{
  "num_hidden_layers": 9,
  "hidden_act": "swiglu",
  "lr_head": 0.00498,
  "max_seq_len": 512
}
Each number is 500 + 25 x the weight over its row's rms, rounded and kept within 0 to 999. Layers, rows and columns count from 0. Numbers have three digits each. The size before them is the row's rms in percent of the matrix's.

# layer 2 attention query, 224x224, rms 0.0409, rows 0-63, columns 168-223
114:513477511486527551529526561503487458495519482503493554511495548485464508477494467515504477497488483506511504537485508508534498496489458529463507461483510534543518468530
104:512532521470503499506539468529504538513483491531500463506494431492500475481472494501523508478462485479458515453509478498494508523487524468478537508513511522523500519497
105:507542511488525501541512422547503504500505514549483425507484443488512448472467465482505519501490510508437509492522463499498480504489525482457493496498524525486501536524
096:493486482538467474470502503488445475488536485492506531486520503537526518514495532517482535528512526521542486490485504516505518475466499521495508504520464473456513482515
082:527529488473497479493514493525514547503475509460484533492455510470509462490521504502513519534521546494515492535499515451474470527499483540452475504540507459507513504498
093:493494476523466530511498521499515526491520503480482473515471462502442487501487516480456530503469494530516473485502546545496533493506490465463529509505453505475491500497
109:484519527525474486483491523492480455489546498490505552503489514497496518500486512507515521487534518467478498486462517493502480457503456523517476500529495460475517468494
104:516529485462528499501510461469530503501484492525491500522480472511462496473481506517508496527458509477518480477538506485503516500499541459532541505474519522483516536507
096:498497494467511482505498510482515500487492492457477438522500431538496456484462490499540503502527516466532460484538503503481486516455512499470523526493470477504522509521
108:482471518477478510471503514507487516491470520506498504478498442528472499497532501515506506492493461531464483508484479507487503493520513487547508457507489507524446527533
110:508524524513519512501524492476536509479526460480482512511505490524488476516497523484525512478471447476534534483506516507513528499441505493472461538457502512477510474520
106:495498490497522539564475488536537480524533472460512479522490494491476501521512429529495494491488479528498545490472516504486493540503503512482538526463501487506528499484
120:513438495500500514491474457533555509495537479433485498509485523489488513536535484510486504469536484508530540502506537450500469534503515529488522524484470485503516461484
121:499476501491516522517468485514557481512533471483465465511513501498493490490464508479499519526524545504552487470494490477511486536489483500543562475507495479498512516501
122:494534458517511514528526509483520444508479494511518508518511528465515479501518446473501502522473452479488538521526509449517460500495508521467502472482511506511457504489
116:528473527497504475479507506538531485500520516479504521494486487520514520506499531519506477463524511496505533529461510501499532492470506513496505523473416508497496484530
108:483518499444458504508496506540498516511495508517491437490539526526498512486518522464484536516490514560470486464503483511500502477476491498507537483492517508481492507482
091:498499516493501463471496438528487544503494512498524463481499491518504462537521521471546529514526494458506466509492535492450508514462488497520515486518517458438479483519
096:529489469508504494459492466494484470525498546424509499478481562503529508544498477477530476450537532452519492493481539448495465499485486500526492540496502454485544455485
093:507497502521506485480485523548474464459503474502518533494512510487500529489466491487493486465494471521509536492520474518534506526524480521472486491469537506524513492491
107:501489510503506493475481517511446483524520482451525527499492541510552514538541501474485498499538501509530508533479556513575472485479461510510479487515497512488524437497
088:516456488515453468462469486484502493489523494487518462435491481489568483501499524531531538524513518508514471501484476506488483495472465547536462501514481473470533473510
109:485484493461522451501511466463548494541484543487502464487537454501477476449472453568533505522480501446466493510517468508450492495489506483495489512520472499574525554497
080:506466490496498545477516528498471498500483538478507498487489480519551500476507523522482516496515512515522516515520543497471490498490485508510514475482481496446520467525
096:538498489528481502478482525532457513529488528523478502470454548519558505526500529506495490495513501507518491506510515473558507510495504520476488503520507515460499477481
112:514503521476509488482484521535502512496485496454472486518492462502502492488488461506480532516486490548510508478493510512530513554517476485482543503484457521523538480536
117:493500545470462546497503509481490523482489474513502474507489456502486505462496493529511527490452501523459457505503500549483550457495498475518508477495494502474487489527
108:514511503493476529487492476483539454473500456464479479494511511471497494492487490491502511530499438473559485522510496474540506550472508529502532526515468478487506494539
121:535486490532467486477496501541468503481501514504522527441481472492531526525527516509439492498521492487488504482481493501512484508532484526492508470492505549463487477532
110:518528489484487471512478498545474473527477516518509504472462478538535507527501465503484501495509496512473488491514527485498409509494469523440487521498525494494494492450
104:495516532478477514511458503516529444514531466502470489540530499537521498497457517496526513464524534514526523469502494495497481495475488535512532500471491474485523501509
129:497541510485486516484521514477458566513469499535536544516491514523492502483511506476481493513447488513476476510503515517491516492485497487475488512507535478508493498439
095:508550508512523489541500489440529524548496461468533498531486489505509482493464480480501467494469485461469510475543497522478508509520510500477513471469508523484539535512
067:470511483494469538528485469463514514506484496504515470499497464529502471464515467537519472489473517519495484523522484542490527539498541575474546490471516541509518512526
071:499495507515482501513508483505492502491495475487517484479521500471510497502460450542515481491471459465467547518543473500491482502504491505457488516499515525531530489500
071:501453487499518455539490500495523480515521490460512492488519482508434475498485464547543473509495518473486510530491462538497519532551510499456511492481468498504541510547
061:520505497475485488560497498541488455493506489499517453480512475465464468513475472510529502555459515478477468494548468494505491515438460524451515509495495501491503522532
072:472494510501513520484471509478521483515476538487491534507496503513526506532538516467463480495494478510520480487501497489506474506483476556538476492556489517538497496488
064:481475514505499497492486494536499500477474472485496505493466483491485567544537491475493498493478509547536495517521505539521517523496524457526545508502495491535503485481
065:487506460498455448467503490471532499530522518512490479491523514500532500507531534516461523490511508505537476486505516440478508452511488514482540497527523481517495478479
080:527483539535502493486482518472518560508502449488503460547469456476478474491513520513493522510503495493497486499541533568496503484511469440466516498484533519491522511531
070:463512501521461537513479522461501489511519490493502549497514480511506501507476500409467474406507494496509499510496523510507483523470482516551528475511499473537499520465
082:439480469530529435497517492528466521512497533518481492485525509478510507481496457529498496535462483535492470536488446504470520522480480455508488464547530519496482523473
071:465516461504547497523486523509469466517458486459515520504491518534490444447471498475497503527509516490506436477510523495544506490498508495507498519513543500484511507490
063:506521514542496534467517531520484507563473493484455495477498547500553514504471460516520480495511457501477475485514470516525522504526520496480513484500515482498542501509
083:500491465511533501504446498511494503510531500520481503503532505503548532527501456483505520563475465487543542485509474524465475485505491480536517495524513500505508475438
088:455520466485488501514523544478512510494451523516508477491521519498532488482487489485479505509501482458498491470469477523491492504498511525515540496526536538485499543470
083:490494517496512511480471443469482496519538503512517470502520494557470482450508491504504521477475519517498463541530486501498513501473467517524501517511509525495491510467
061:474489504516520544497481494528518465479509509534512474526479497488511472470464467532551535531478506492507493489512482507526487513506576529514529485494482550506519515517
069:460435491511497489467511475518515502456507513508469470466507535484497482488520521476493476479521494496536507511454516485507511471476514532495465540529509491533464505464
072:483471495506518540485491446527490527496500514512485484485505518492493487504533461498491501515464507517509470498513537477498489505477552516519528478561507513522467507492
077:496528500505497515540516475458490534480495547503487450491513462530521478546515473473490483473469489460502513474497500507469506512477490527492573458482510477531518495484
077:478479542532523508507519522527492547488478520507531503525495526478510535476481539535489458494507493518502497532526456487446523471508545483490541496473470485494509492490
064:484504520495456496563503515539472510514536509500460537510521500515496507524484480521506504492498489511521517510548477503460472513497457496528524429503536467520534510502
073:515482530502483486473521454504514491498510488501493514481482481500508473505543526506509511477507521478541483504480541485525501487470504543477489540533468511497485465516
071:502502528504537497459524501523475508469499544471516515511484435466531516490523522478480506521480520502471485529519511492485525508465506485502456548525472518536476487504
074:470504492487494510518494477513513510498505497542527511500483455505457465460553473542502515468521543517482447496490534507524545470486504497514504557503491476551505474495
087:523549522520477520509511534465482534505472497527493484493503531542559494515515489439432479517497504445488495442467492505522459477520511488510519496503544510501478518468
077:508455452526498470518494520551476479480525541514484538468523490482458490516505494556528494505519516551511533540522476479492530507501522489495522456480484486479507480514
065:563500515509527461481541559513465489476468488458480509476501473446526474486457475499508496536492471486473481505519519445503488546498510506488447464489492490524493483505
091:472539492544465536542502527467519487514493454510504480524524507480483485486498508483435517511486533493517503469471506505475476492520510525534518467491508516510512557505
079:480542530488485508465519469490527449485509451486462476509501455509459507502463556506507503455543490523522521501450497491507517504457502552519445513488518501530467501542
076:552506502527471502503530462558487458492527478476501552515490526486515490530502489545514492454521450494528575540525477503520552513470463516486475476492497513505476470520
083:541514523503514561473467468525484484494565533508505496511435473512469508491544488487521515506510525508489504495523542485522519519503493503494469556487483480483465461513
# layer 2 attention key, 224x224, rms 0.0386, rows 0-63, columns 168-223
110:520500460536537511440466510488492504521485505533500470488483507487527483499493489505522499526462467498487484522521503469561499527508530519497466471512523512491485534504
093:488534494482518531557515485511496509457514523479509525493519521495514505505508517538482519482498517487562489472515509525460547521517518507478498507471451500554485516474
099:496513527500515499521527522503471505484492511489441529524537492475517494531534533494455506511515480486524540469482536556501512526496506503484501533463502476529508471496
106:493480485510513526468476516496491497495526477494544463510477483495428495491529484521542502491475527465504492537523500468503467483516501511506469484504528533485519493521
100:508516537453491486475520510493495489525502512497525518499514510490480509485506473439519488533509470510499544524519459516496505502497499525539523500518460509510468495493
087:486498523474513506474455512483490503473509486472466531541512508514442493491520472518516532482450514513519518493486487506510474484520509495507506485480482447530496477519
102:526521552537511488448524526519509514508522504493527499519476518474479499506437475492525505480446485496513490539524523460578493485491509520447530491503524524463489486529
095:483513529433492468503499483488559459516485436459488491527502526519497478511532488533528511512495538504534501473505485502504505470475514482537504492536450442503513511503
114:498481496487540505473476528495505475503482457483506520515545523521473525493466460491483476487496509477473476514513488513478460490474532493526492526511506489500526493500
110:544452473528521510550471506530534473477463509524517508520513490525539507520487481533495509532492505494490520503512491498494484505541499477514445496466491503485490481497
122:512510526477499473506517463463551498520523423513498501560483509527452477516498523525492507495511557498541472517528503505484525495486547506522500488472506424496547516496
091:538531509475485491418468509464515505531504497439476531498492509522472533547458529493503480463475499505523485482511500449502505510486516491539516509481476487490474482495
115:529497512476499481484489442464527480528489475493518500541512518513475506532478508486449464497480521479522447506520486494516517503480509488537497508557545488500481505482
122:476501526474484492468441519458483467526533499471509496466559483500503533507495483496497501511511490523559491483449485508535477511472479474516553493569497484507486488508
114:506501535518492488502542539504499513525466479478480512523489449483492495496458508501496479505477514518455491499513525482517491534524514506491518484517485506482512518533
122:479454524491531504517494470505507462502464456534536531541500517535487505529536489521477510479484508454525493527523516462491476432506488478540503490490501467531474490504
111:500530475538523484483545516495500503480480510505513484518472506465495481473463523504521502498504487477466517504495502534491505496489516496490456504502445511543494488526
105:512501518472483501485520508496538467483536493518459535474546495465529461494505505531484475494516487505486554489457448579468507523459484485547483545505467472523511498481
108:492509509464518461480495512483502543519493487493457474465496482513508485483490496474455477506514433517458492466498501527518522497493476513512529536529492476507527526476
089:498502474526483496530474512517453536473505535516507510470453460488467505484472508499483469471467464494490491510500542497511478511504490483519475492463540533536468493522
106:519494495519522489495504477507484533495499503476514513463477482503475507478491503468518478476503479482463482517510518463512510521495481509477511491508534541471511507509
104:525504513533510524471495520524465519486519459512531518487473503501481517492484485496459506461494481462484497519529530495520487471524485511519483526499531540460504491516
119:504505477511491512518559566522501507464496480508529538487489541472498517521509472497481525517531467486485500513506515503504524500488509523501498506486500538490487486493
102:474500505507505501492491461514539504528484477495520511508515514506469549501509432475468505507472453474468496521492453502533484495490484489513517491494520505507474477521
089:463460449514529515542495469485480515491506535543527504468525487498490492486530464481465514484524500477508462529481507539455504508490467506496471523494512531551473524499
110:504517496493503502536489485529480506496486510508489540525546512500466521456521504485470507520491475508505523504474469543521472535462463488517515491453503497571486500498
099:521535545478483518473502487526552448495473478497541533550485528523448536529518489526527487507470519485505502513540503450531518486512541492496492497476484465491464487502
132:514527529524489533461515496471498469514518454507495520516501503524464551542515519476491503481489496472513464527517506457487482496427532510518514511530509501482469517535
132:522480550539504523513522530521471470492476489519560522549499517484504509519479501483529506499464479472488535505493528476514496472536469517499489496517490507504458507510
108:508527548462507516481549492465525516507500484534489511474480498508498487524497517472484485497473472556499477515491487480493539500482459522484478506491503541434475487469
108:522512550497488522427501523468506487508486444489491519492517481531508514504510495498503492510496509507525480500518497433519480492444507469520546472543509465497440472518
126:468490476490493509489516478553516554482491513500455493490476520481488473493528501496501501504509516501487479511504508502489531482555545510469473532484491517469503520499
082:508467508456458513496467479491510504472481531482489496473521545524490518514527552481488506502522547510500460508481475507479515458481457539541517508500499450496476480530
064:489458559497507476520467483522497508498494463506473515495475518542481495513478525504511527491505533472486452459531500509521519480491454493528571461499549467500529476470
068:468510536455473490515497510507501493511480480505497479536499483499512467473532474486516497560511511469460511460526475527513493486493508529471522514488513475496520511494
079:509474552508457488522506499503472524496462523545474481490457515540561476502494511523523497491525527515501454465516461512482485501495512476530503505548510480490493502474
056:502502508520512474464512483495523439545526443503514517498509496527489531515502514452503485491524505509483482468501484509537461495530493554470474510493519462459519517492
053:448508512483491541464491504494528465488516540490516445483550499506491494539507462539432502485499468526494512506494534490514515503479534462527520525524465548533527513497
083:496440498542483498481540524536475515474486563477524519452490521476522485506508498523516513526513523516483503520481508491476472459488490525482453509524477481480473513509
080:521528491465494494481512535558469494492496479473513527477511491483510546509525467511478468538520474503503531542499541497492474524491513424465519521514500510513457506521
074:510471463444495472470519468508505485548520502503493544509491512497510532512482539493539516499491535500551464519472476484514492510483540523518506516538484513521496474495
067:488464536494509492507526472454486517480513527474520490524542483518459505507500527504503525532521524508524494522495472510502500493482489498510501480466449519505485523501
072:510521494537476466525479513480485516491491511552457485516492455509547518517503454469500517499490473482485471511529521540505499490529503510450503476503545510477495474462
062:497459519503511468538516534504471518513469501556505507534518469512507465489471539536520518516487464448495476503507522550504527496495478454515514479519464526550515489487
095:536570506509509519553477497465528543517518474556508503536460476501493494506479496481522525495469490497497485502518485483470458523515515486491504466459519521452533501484
087:470490460543467462494488539519519562514495499470509528496508440540531507486509538515497496475497491485468518499442506498524491466538508463487523506469471508510509516517
078:508502543511501498535487482447508528514467478556517494510503469501484487478498469436509508489489473473478485510500483555469514491508520514502508504484523510511502496520
087:497472508470505506484471500534488493536492471544467480456528459519496489518543526482497483495496490502497493508479534528505453477485500482525538515509506489522500476481
076:505522512463516453540496490503534534509471450525482490527510512516502473489481470518483499497483523455488502483492477523467485487529467494501522455475517495496542486486
065:484531461513508538509520498477534483502515471499525492519518440515463488525514487545534481514459455487478526506539542521505508511508528553465484503487497526445500502508
064:498538499569471483494508490503473541517492495482488492499484494536527547517483509448479532467502515487490516497511508505465500498500492554469514515482453519548533472487
061:496521492497480498522482492522530515573506463483504536489489483559504546540484492527463518477484524512484497469476481490506474480516494490490481499476469483483483526510
092:555485479525507512472466517518479483506485519486492487526473481467489504524469518514495527497499538502510497525501568518534474552502507481509456510488507491501488464523
092:486466513524525481514460481502493528475505473515504522540532438523500509460533531508474519493501472489496528475516501526498545474485472445485481504488496487484490532472
052:502493484431524466465511519504554495460529539474526471533528545520461507514480491505489506530488499483496526512512499504459489505451540470516550534546488504526499522502
048:504507458522450547462511469505429479497457498506441492482503461501508466492472484536487519483535482494500519482493479513518510515525492543465546478512528531516514485517
070:495478518520501494515502523499499499461474454505500492477527522532510544488467540511489545537519501503557496515521529503502489492482519481514505510523483537484513471498
078:483511457489565491512514514511468520534505528477530508519507508453486476469508448468486502472462485513486516491506498522476506508523467502466492552537515532532491477493
077:495508533519477513550461495526497521490497500514499477524483490513473493500460514515542484468464528535493537480501503520485508527510490535444440499483521487475485574561
077:550537471506500504525508479475500517545501513547519471536474473513523473481492462489532516476488495482489496488521439521489475522545471519493473493493560513437568551483
055:512466524523494508464486466486470526509507486491483516494504518461516479497538551515491512482524502492549485500503507491489506516458507515547507542545503503527481461488
085:519505509452482524499481506494507470490523494480495458512470541497479499494500505516528482525514544470513472524499495498519489521495524479542509453489493510469475496473
080:509547516486496487534498512462508475502473512532505464520455492478519517442489509488512512511559479531496484478471502493441491519510500436474497483490507513493534510516
087:477490525485511505444530514516481505515476512491470521516499541486523492478496527515466562526534522544551499487486531505529503462502507496540495462523452521486496470481
# layer 2 attention value, 224x224, rms 0.0364, rows 0-57, columns 168-223
090:517501472554564497520489533518441502475499515525474574528518529522522517500520478484522513521547433486447515542500508497488511484471501472490501479475425538525516511495
090:503482505494486498488443531518494485507513493475480487501508483489530436462505479471486469528461538494498474453440416520495454485475540502492516510486511484459498448528
086:473475475512477494473492489459494466514518494507503504503471496506533541528534514491512515506483500526525513496531474474559486499505489524457522493483489515499539495475
090:510501470480534510508507500510492464519505497546495526474513498518522526511522474509520510489536473525490476480483506455491484493497516475540489487501543465453493480476
093:527450502464510494526503481483476564501517496444479461492470495489495542505516532512481483502528514530539480496549487499497509539538470495472521473513516469488490481509
089:527494508518486496532467494473501488485485449489488492515456504449504521529497483525505527487480527471481508508550576537507516538515497560531479509507511529506506496513
096:441468462472482521513476492482535463515474516495517434500523493504489562512521518512538479484457515526504511572543511509501511501493534531488480498505497545489495503500
104:483469517533501480501512512479445524512500491418510477501503479518476485488531542521495517480532510440531535537506413530513489444499482470500475487495500468534513488476
085:548488516513577483496535506493510516490522497487506507479514520484468485535507520537488511506500486524537501485487512483516514537527464521493502508514539502501515481478
092:519509472491510525503513503529524489447470544533512457530521481486517503517519511499492498535512525497485511479531490470485474489487517540526507504501495542515497546515
092:533477543515538487495486516507486498497458429543509547546506473466500502484513516496492500509510503467491506522499541487485460483495482483501499490488467489506463550490
094:451496471482507508487526500489496493500468506457516499518509512530481530513524554528499485523485513523520521513479432504492505465460496534497504489501437500488468486489
085:522513505556509513498485509469460555528519503501483437461500532558492539490501518481443515513499542506504487536512467475496515468510538502492503484503539473476466486455
089:511504470507550519490517510536496529484484450459533502486542467522499472489482458479502484523503452475480498490483497496486502542442471463509509538496510509510472475493
092:472532497475530512459525512502471541502486480532533505499503528497487503484472451498496505519522506541496506532456477515484510528471484483527499490493474490536488489505
088:516517552517430500511517528508520537491488532490484504496522489493536476515457536488492484501468495583481508484499490522522474540501503515482521531497512534470477498486
097:480511453489477483509509483488495511481524489515486515509491481551487484470543521519461523528499504525525492540545495520436497495448501515546469540481488466525494495474
097:507467489482526497516518508553488466504475480541445524511479515510532547520531479472506520500434545514487505470503515449509471472492499531485503463501494496506523474473
096:554457498522511480526519493482521446510501505510517513491524492507496486478494505513579498511523507470484497501491542494516518490485484560496515501523472516480485521520
091:497533548503479520459509500481496555492470515483469492519531496504505532510485557544483502512499434509510487494498425504466516491505515509493495489506474484516506487487
088:491484532480456494500508489497486530499502511456500478490479505543508459491446462505508456481492509535452488461491468540535505509496507507471533485508532490495513498493
095:563505462529487483517534525508481520511518519538466477533474515505489480478484523502502465525505494487519536480511530499510520498464494528499507513481549486536478456478
091:503491493480523507504520520543521484467504488507542469507471520487527526496470496499479461519502468502513488516559480479490477559531449489498511492488493477550491482465
089:496534486465532482493483533535499544495495517478458516525556533527476483499472497520492540496473515548498505494524484525501504509503495475469527517518511530542503517517
095:530519507532477503470492452499505483490487511492510522498458538482534507460503486466487518504471466539498464489531479458533522546518506508511564489534530524505524489452
089:513517498512510474509501515490463517524499494495489482509456503510514539468531541490494491527529504523544514498553520489509424514505486485491514508520516500518458497443
086:460515523499490520471512497504531518525480502522488481515505513475517448495495470512517522502492479549512483480544486524490503470515476547531503538497483497482518531514
090:568527503505549501499518517523460530471492459498512498549530475514511493514500485470478495515543463539527545493529506489526489502444509518532497487500553493522474507499
096:510494461538545490485494465476514483470539482522482514512449476479517509476467463472482493493480506537498479498533516507526511527480494498508490509508495490474568485490
104:501506477441529537517489509507488476514533497516501532528467504487440519510469525522500534483519520485516521495482544503522471462478497493485481496503493508511505493495
090:511459503497548496472487522548490514501506474489490507503577510510476503529454504526519500521513475476495522477503505503502499467496535511516485511514480510498521535494
085:505490504503477508497472496528480508473533494512497541514524474539556544509516444494500517508484472503448503485496495499528523523499510483528492489514513545503493452511
115:534543506454516507490486547515506496511486473514466524474510523512560543528480509476527459479476490528463511500465460517465473552473519449456521482492505530477461551456
092:496502465478526514463541479537486530501469527480492545475488484500492471490522504462535499523520500503453508486449475520515516505503529503475460524500489469472514528510
109:473501528506485497488457507485496531547573515493479454453506508520520516519477486483540486444521494474502515463486474512497479540461490524516509512513513534505505512508
088:521507510475476448504508482479487475464502506511503467529516482442500502515490505507486541507510492486532505514489469498529521498538455494481500500503469472498481514459
107:509512510566458500510506468491505468536485496497488487493500515499495460478550470491506532520531478467511510494490524444534483482523490487470480488494520494495459505513
097:569488503486468501522497478496482536506495505458488477490517502494456517474497513542568509480511487524496485504471494515462511484529509495496530491511489531504464486483
101:471522509478488564507477517482540488518470470520455519528517487474521469513489479507463482545502483542495505489430498495519473549498535543516514487496537539522501524537
098:464521538463474543500463503474509531507537526441495451485499480498477473523525474508537468483482497475525481489478498492478485537475491487533518513493521539535511486519
093:543508499481487513495485526469516513514496489544470460508475523510549495500466517485466458501550525522497494506557495483499476509491515484519518453469489525468474489444
103:518478505507524534502464530531504556492527474463519504523519481521445511527471540477476489476477481509545518507494488518511517537487527491491542469511481516478525466490
100:497462519566508470469460501469455464507536491530507462487506447515468510543505548479528492490480511519466481488513484541466496486540520492502502528489483494518538492491
084:536527521513467437522505513461490501488481541504487469529514521496543534466495527515480528445493533533516498486527531528517501514528494513512517503504492522475462516495
110:493495472546467493476518496519504523467496469483523522516494474472501462464481498489485547523507499476492526513474508554575504497535476526464477511497476491449504503509
097:507497496495516508482516515534522454478484440542486495527508526521539485469496498480457518524541489500465515486486477528543512504506474538493461478488477510507497516504
100:482486468490535541485512465501566548525492507464539513508523477509480446497527539523470511518500540509550505525538497467487485467506547506497493500507518500523524493444
112:519493519488504544527502511496552452508455504487478510513532519494519494503507473489480490539494492473475506510508521434477466468451513524523513444486499475508498517505
091:573481501544470487520494500557492479484492511479496507510504508524527541485462508517506509523522512481531454482523516502500503463497478494552499462487468482512471487537
086:447518532527509549484503527462492523538495483504514514523487492499497471517543534465562503496476502503466521514503497476498455498495552495491467482500545503476514510484
089:514527517497507518494496491523541480490474513501462517454528526505537453493528495437508477522470481478519559505489483473530505505488481511495473447496515469500442498469
108:510511535535450487500518559540480477444504489473505498524460488501509493535474528480506517520491485449507531517499480497546539507504508500486503499498500495472488485532
104:535511492563498528500535510561503511467484503487501540563513528483535503469487519481440552531504499545523514498531540496555468506504481499486497470515504499485505464489
097:483501490466509514478510496515574504519493546497464496493538507503520434467487511509471514509495506513491481486483497518518473490490528520493524477515489505511515494501
095:521510513538466539474507562535479467463507493529506538528464524494518551490487487493479530503475477494481508488503496492545513540502473488497471489503473496480486531502
094:521495529538545485535487495465435480486532502504488524525487471499450513509486508508498511459465418466521501516517511523483498562504482431510509493502498526538521492485
087:452515492467521471506509497525536540513517525455521479485527537548499535509498500523548515506500531514496484479498487496471517479490504489460474486480500481443533513471
087:506509519496496504520466520533515490487521493482526490508488513477508541478524456513500468488480495492535498515485517515510518522452463508540492499505520495470448472529
# layer 2 attention output (transposed), 224x224, rms 0.0355, rows 0-57, columns 168-223
091:504510449540541472525496470508511546544537503492508515515542532532530486501524493554521514529547497485459441570496503508505532463525504495481495503549456498527522514482
095:517467480464481533511496523517528498462533494510505531500532514493495420457505480490493466502493531503480448456542454474480503483489556511494532482466515509469485479477
087:494469489509491473528486522488471488495457501472507461519471504513490514503539508519476495532473486507502589538492512503531511479458496486495485489488456493545517484556
095:491535498518510520523470553511442510520491488508517517477510506484504510454519458482507504492492459505488478490433507466471496514517451506534518499538536525493485471461
102:493456479471487461492511495459451531521551507481492466525442467500535476473476522494504481493533506489483482517517512501499496557500530466519473464477525535474520489490
096:491444519496510465482484453474513465538486498456454471479457530500520529518490486456524512465492588478511495507464495529499494520493489487491485492509527524461499492542
101:465475505473490500511517494481489474535486506512520426494477510497480550497480483425516473467445558493515532523529519507531488495507495507493504471475501500454546502519
102:471500506500494475505509491530444503518492543487509496492473490511503490504524512540484486507500498477478531506554472485497457508511528498485494485465541491505496471434
088:508475532501494509458500514457436489496501492488521497467508492512509509522486506466492524504503462502523510459501514511502503556520508504541519481497559525439488465460
093:526504481512480482538516506500555492472531514534527493524511523509532488509469516499479513498529501510497472513531508487515495481523489508488500474536523492495506505503
101:507536490470497488474460439489532526519507498476479512495477509465520487488474524505539500483511505496522490481504514484461508413498495507492481509519491497470496506522
098:446539509517505474513539496493512534533495478487494529501472543514445508489528540528497472521464510493513532552528496518529521467500481509475494508554475495491470479465
089:524499492514507493493510520502450506529461472460531486500502498525474507513499518508444498530484501494486525496519479464484500497528472522512510494518538467509473505481
096:518511518496481535476534492518517453505501489471518517449568481492510518509480503509519499505490442492520484488526505492478526507488499509504515475502520477473441441484
101:474532511514490528488523516517536520507471477512488551490548510488494517489493491547482524519485465518524504514508517502495514515504496512495512514504491457541489509477
089:516467522500481513495508480497525515504506519543499538461516487500474483500471530514502468486504507580505492507545506521498477514530556502477565535517465490521487468510
096:492460498512471462520474467501522498484543516456479509516531534529487486503511518477478508476490502470549526532496494482534504485487488498507504487481534465506513469523
101:493504477468518485521520477480549531524491455487438501523479518512511499493489493475522504515458572514521480484499509467519497459491446519515503407482518497507540529501
101:532477503511540472516493482475497461543537497501542539485450470499466515509515440509533500483503513479491516502461505524520506507492506531501512507531469489493529507487
095:520521527473486520475515493488495498489504535489500516531533484487473519507481539520493506489502463480497497500528437519508514502519576528493505498477459506532500492509
090:500465538479454516485547499518527457531466506494481493475506501490502468509464517487517496518512488544506497470497493525515490502506492506505526533478498467511476499507
099:517449481509476472557542487510545486527509489498473490513487503503521476476501510488504483531532491513513490511482519528536497525468469515509497488521521536524457442499
090:494498484500472503506511501483519506500518486469483455476490510502535498496461535511513479514519475521534458501518486489504490544511420485548502473470524491492486466493
096:541525498473486505486517519503521487483476481519496523515563503490465524525490511501464514519533510491531520463548508529494498535526501525532475525472504482482496536508
098:542471471489506512473506493450460485503500532500513494503463498490481500444484499448511510518459540516515508482486493509471527501529514503522537467503495493497540517490
096:501397452495499444538477510484448503487477522452536442528485477506490495511511522513490481536529520500485483541502493474518482549518507515479521447493522529502495480526
089:514533509510515522475500502489525519492458516517485505516522499493460493534508465542497522492483444524508488496484516562518537499496491538509496541434473471490516550547
099:501498487498508488497509447528506535484521526500511515515541535543514493516472510490498503525543464540538566494529504470499499488498514495487476510555561483536510489458
096:509482495517511496478512479514463487457486543491489495503444526513472531458486463441521456480481524512523518473493486485483497528435485504481494515509497490458517499524
107:480500482472529541553487515504483507549481489493452486534511501502511557501483534497494496515537522512509487502470511495506452465505519491480477516451531525473479504491
097:510531514529524530491499530522494528523523497516507514501579528495469489490462520565514517539534485500501510487553511491512509464494496508473456517544482537493521531482
088:532489487497516525509497469531480465463537518464507524500512500493506539502512450479486511492456503471487550500471495469511519492502494504497511485544524491508534488537
111:499508515506513526518528542513486496511502518490520471527484492493496475474525512488496515512481516482459479463554491516481515485502519511522485520489489463540476509485
090:526526521488501494491483500491527459530468519445502484496506511506464505539511515470495501522494470512514517504542493496517521524480516504501473489469497453485505489512
107:507512524497499522495520510494520492518513501516501485496500516514474496472494493483541507480492530512489478501508519519466508495494520485495526529482504501495485483474
090:468544503495481519510499505521528511553484538512500488518481503502470519488510449510471486494499503456496530475499518505494503529481491523545518531457529518514469505528
103:490520503500483479482454461496517502537480540495474460487533571518506474504488528466502471489506491492524485523501507477495471514496487501510502422468490519453567498528
098:488505503455516505474482491486464484520517485522546499508464476500502512497480495529500483493496481494470541476496490463493464505509459486511488555529543511489519533504
100:506497524524500525545516538520456472462504544479494516521524496487488487535520486454475474506482487513504485513476517532486515555516540499536468438514464511521485511508
099:515498511511519493523517487514497500487500526498504500492483505509475484502471479467540485472504538487502461481518508502500509503499578488495530539459478526456505484513
092:459469497518499496516523521524492530528488475538488496545481523525583514446484497522528509479478483488485506493519485504457484494519509504516475486444487537507480495496
106:511447513494528480509519540490490450473539462520525517466484422479483517510477531566494512476495511516490505490498470493493488472510469505487513504520537500496489532512
094:489451467473499511470509480488487451445530450537533470522489511495489498469545501557525488492524521507484483492498486504528505471488484506488498557430491495504459481521
087:478569477500479528499515505521500541539476490543485486535511515512550472461492488458487511477486539480496469477503520507513509510501505506523521489531520541491479483467
106:510528540493470498504481514500551508523492514484467509449530500492467493539491545502488518500494455535522537533496511492520518516487463513502487425495505489491477525522
100:490522515536481494515483500501543542521498519505468493494546537513513476502481505473464510506505476497508519495484512503513476520504481512538499412519481513511525504512
098:521465475497516434537499486515536524425498495506487574493539499492508508510479496554501496544532498524502510548512523496513496510508488484477486512501468521503511498501
113:456496506525503490535484524501481482486482522476497533520501526481514510503493498515465456522494481495521510490482503503490475508504520504501495464517483541550560490467
091:463490515510505511509509493503489530525506463549481531517480486536553484479476471495473512455500487471501541482507488482498448478489463505509525500517531524504495516473
085:511485502521497497481511480485484500467505551487510505500516500482458517515536533513514511524497544518494447533528514518493522480503539481483495464399460461484503469496
088:472509534529496509512518521532560497522476532464455483484513516501481453496489520465451500490512509494525479463532502464498490490503523523519508464509509513493562496458
105:520512541505470523464496499509482474512508532487496508465486438488466466559508546459449508466508494482517498471496486471487498502489462517523511436505546486489492520539
103:523497492525488475535486502513506538530470524497474533489532510497512494504493524473471517495483477499491495525505500518504482500503471502497485408532527496527510515500
094:515482500493515482542485491511497504473502464500490545473546532494515461474474515522494480515512452540494499525503526503490490508494521499500487478497457558506530495514
094:497497521534473537506521553487515524527500527498498502499491483479482515512534506471484533496473502481491494493503512525483495478509488508514500445542510453547475518513
094:534472505478506500494519475481460488477549488519539474499464439471486539497513498549561516477490550519473494486488462530461505470512472498497523564481525459494459498499
085:465568478488527501490495487495529529513492498512489516485525478494511504494476485493459491516528472466487491463550482460510478513488502511474536526543534539486538505465
087:478539506541502539501500531503489512543483495504487502493503490503530486499472489404471497483486508472530491461495495477514500497533525502518535465547534520492498503473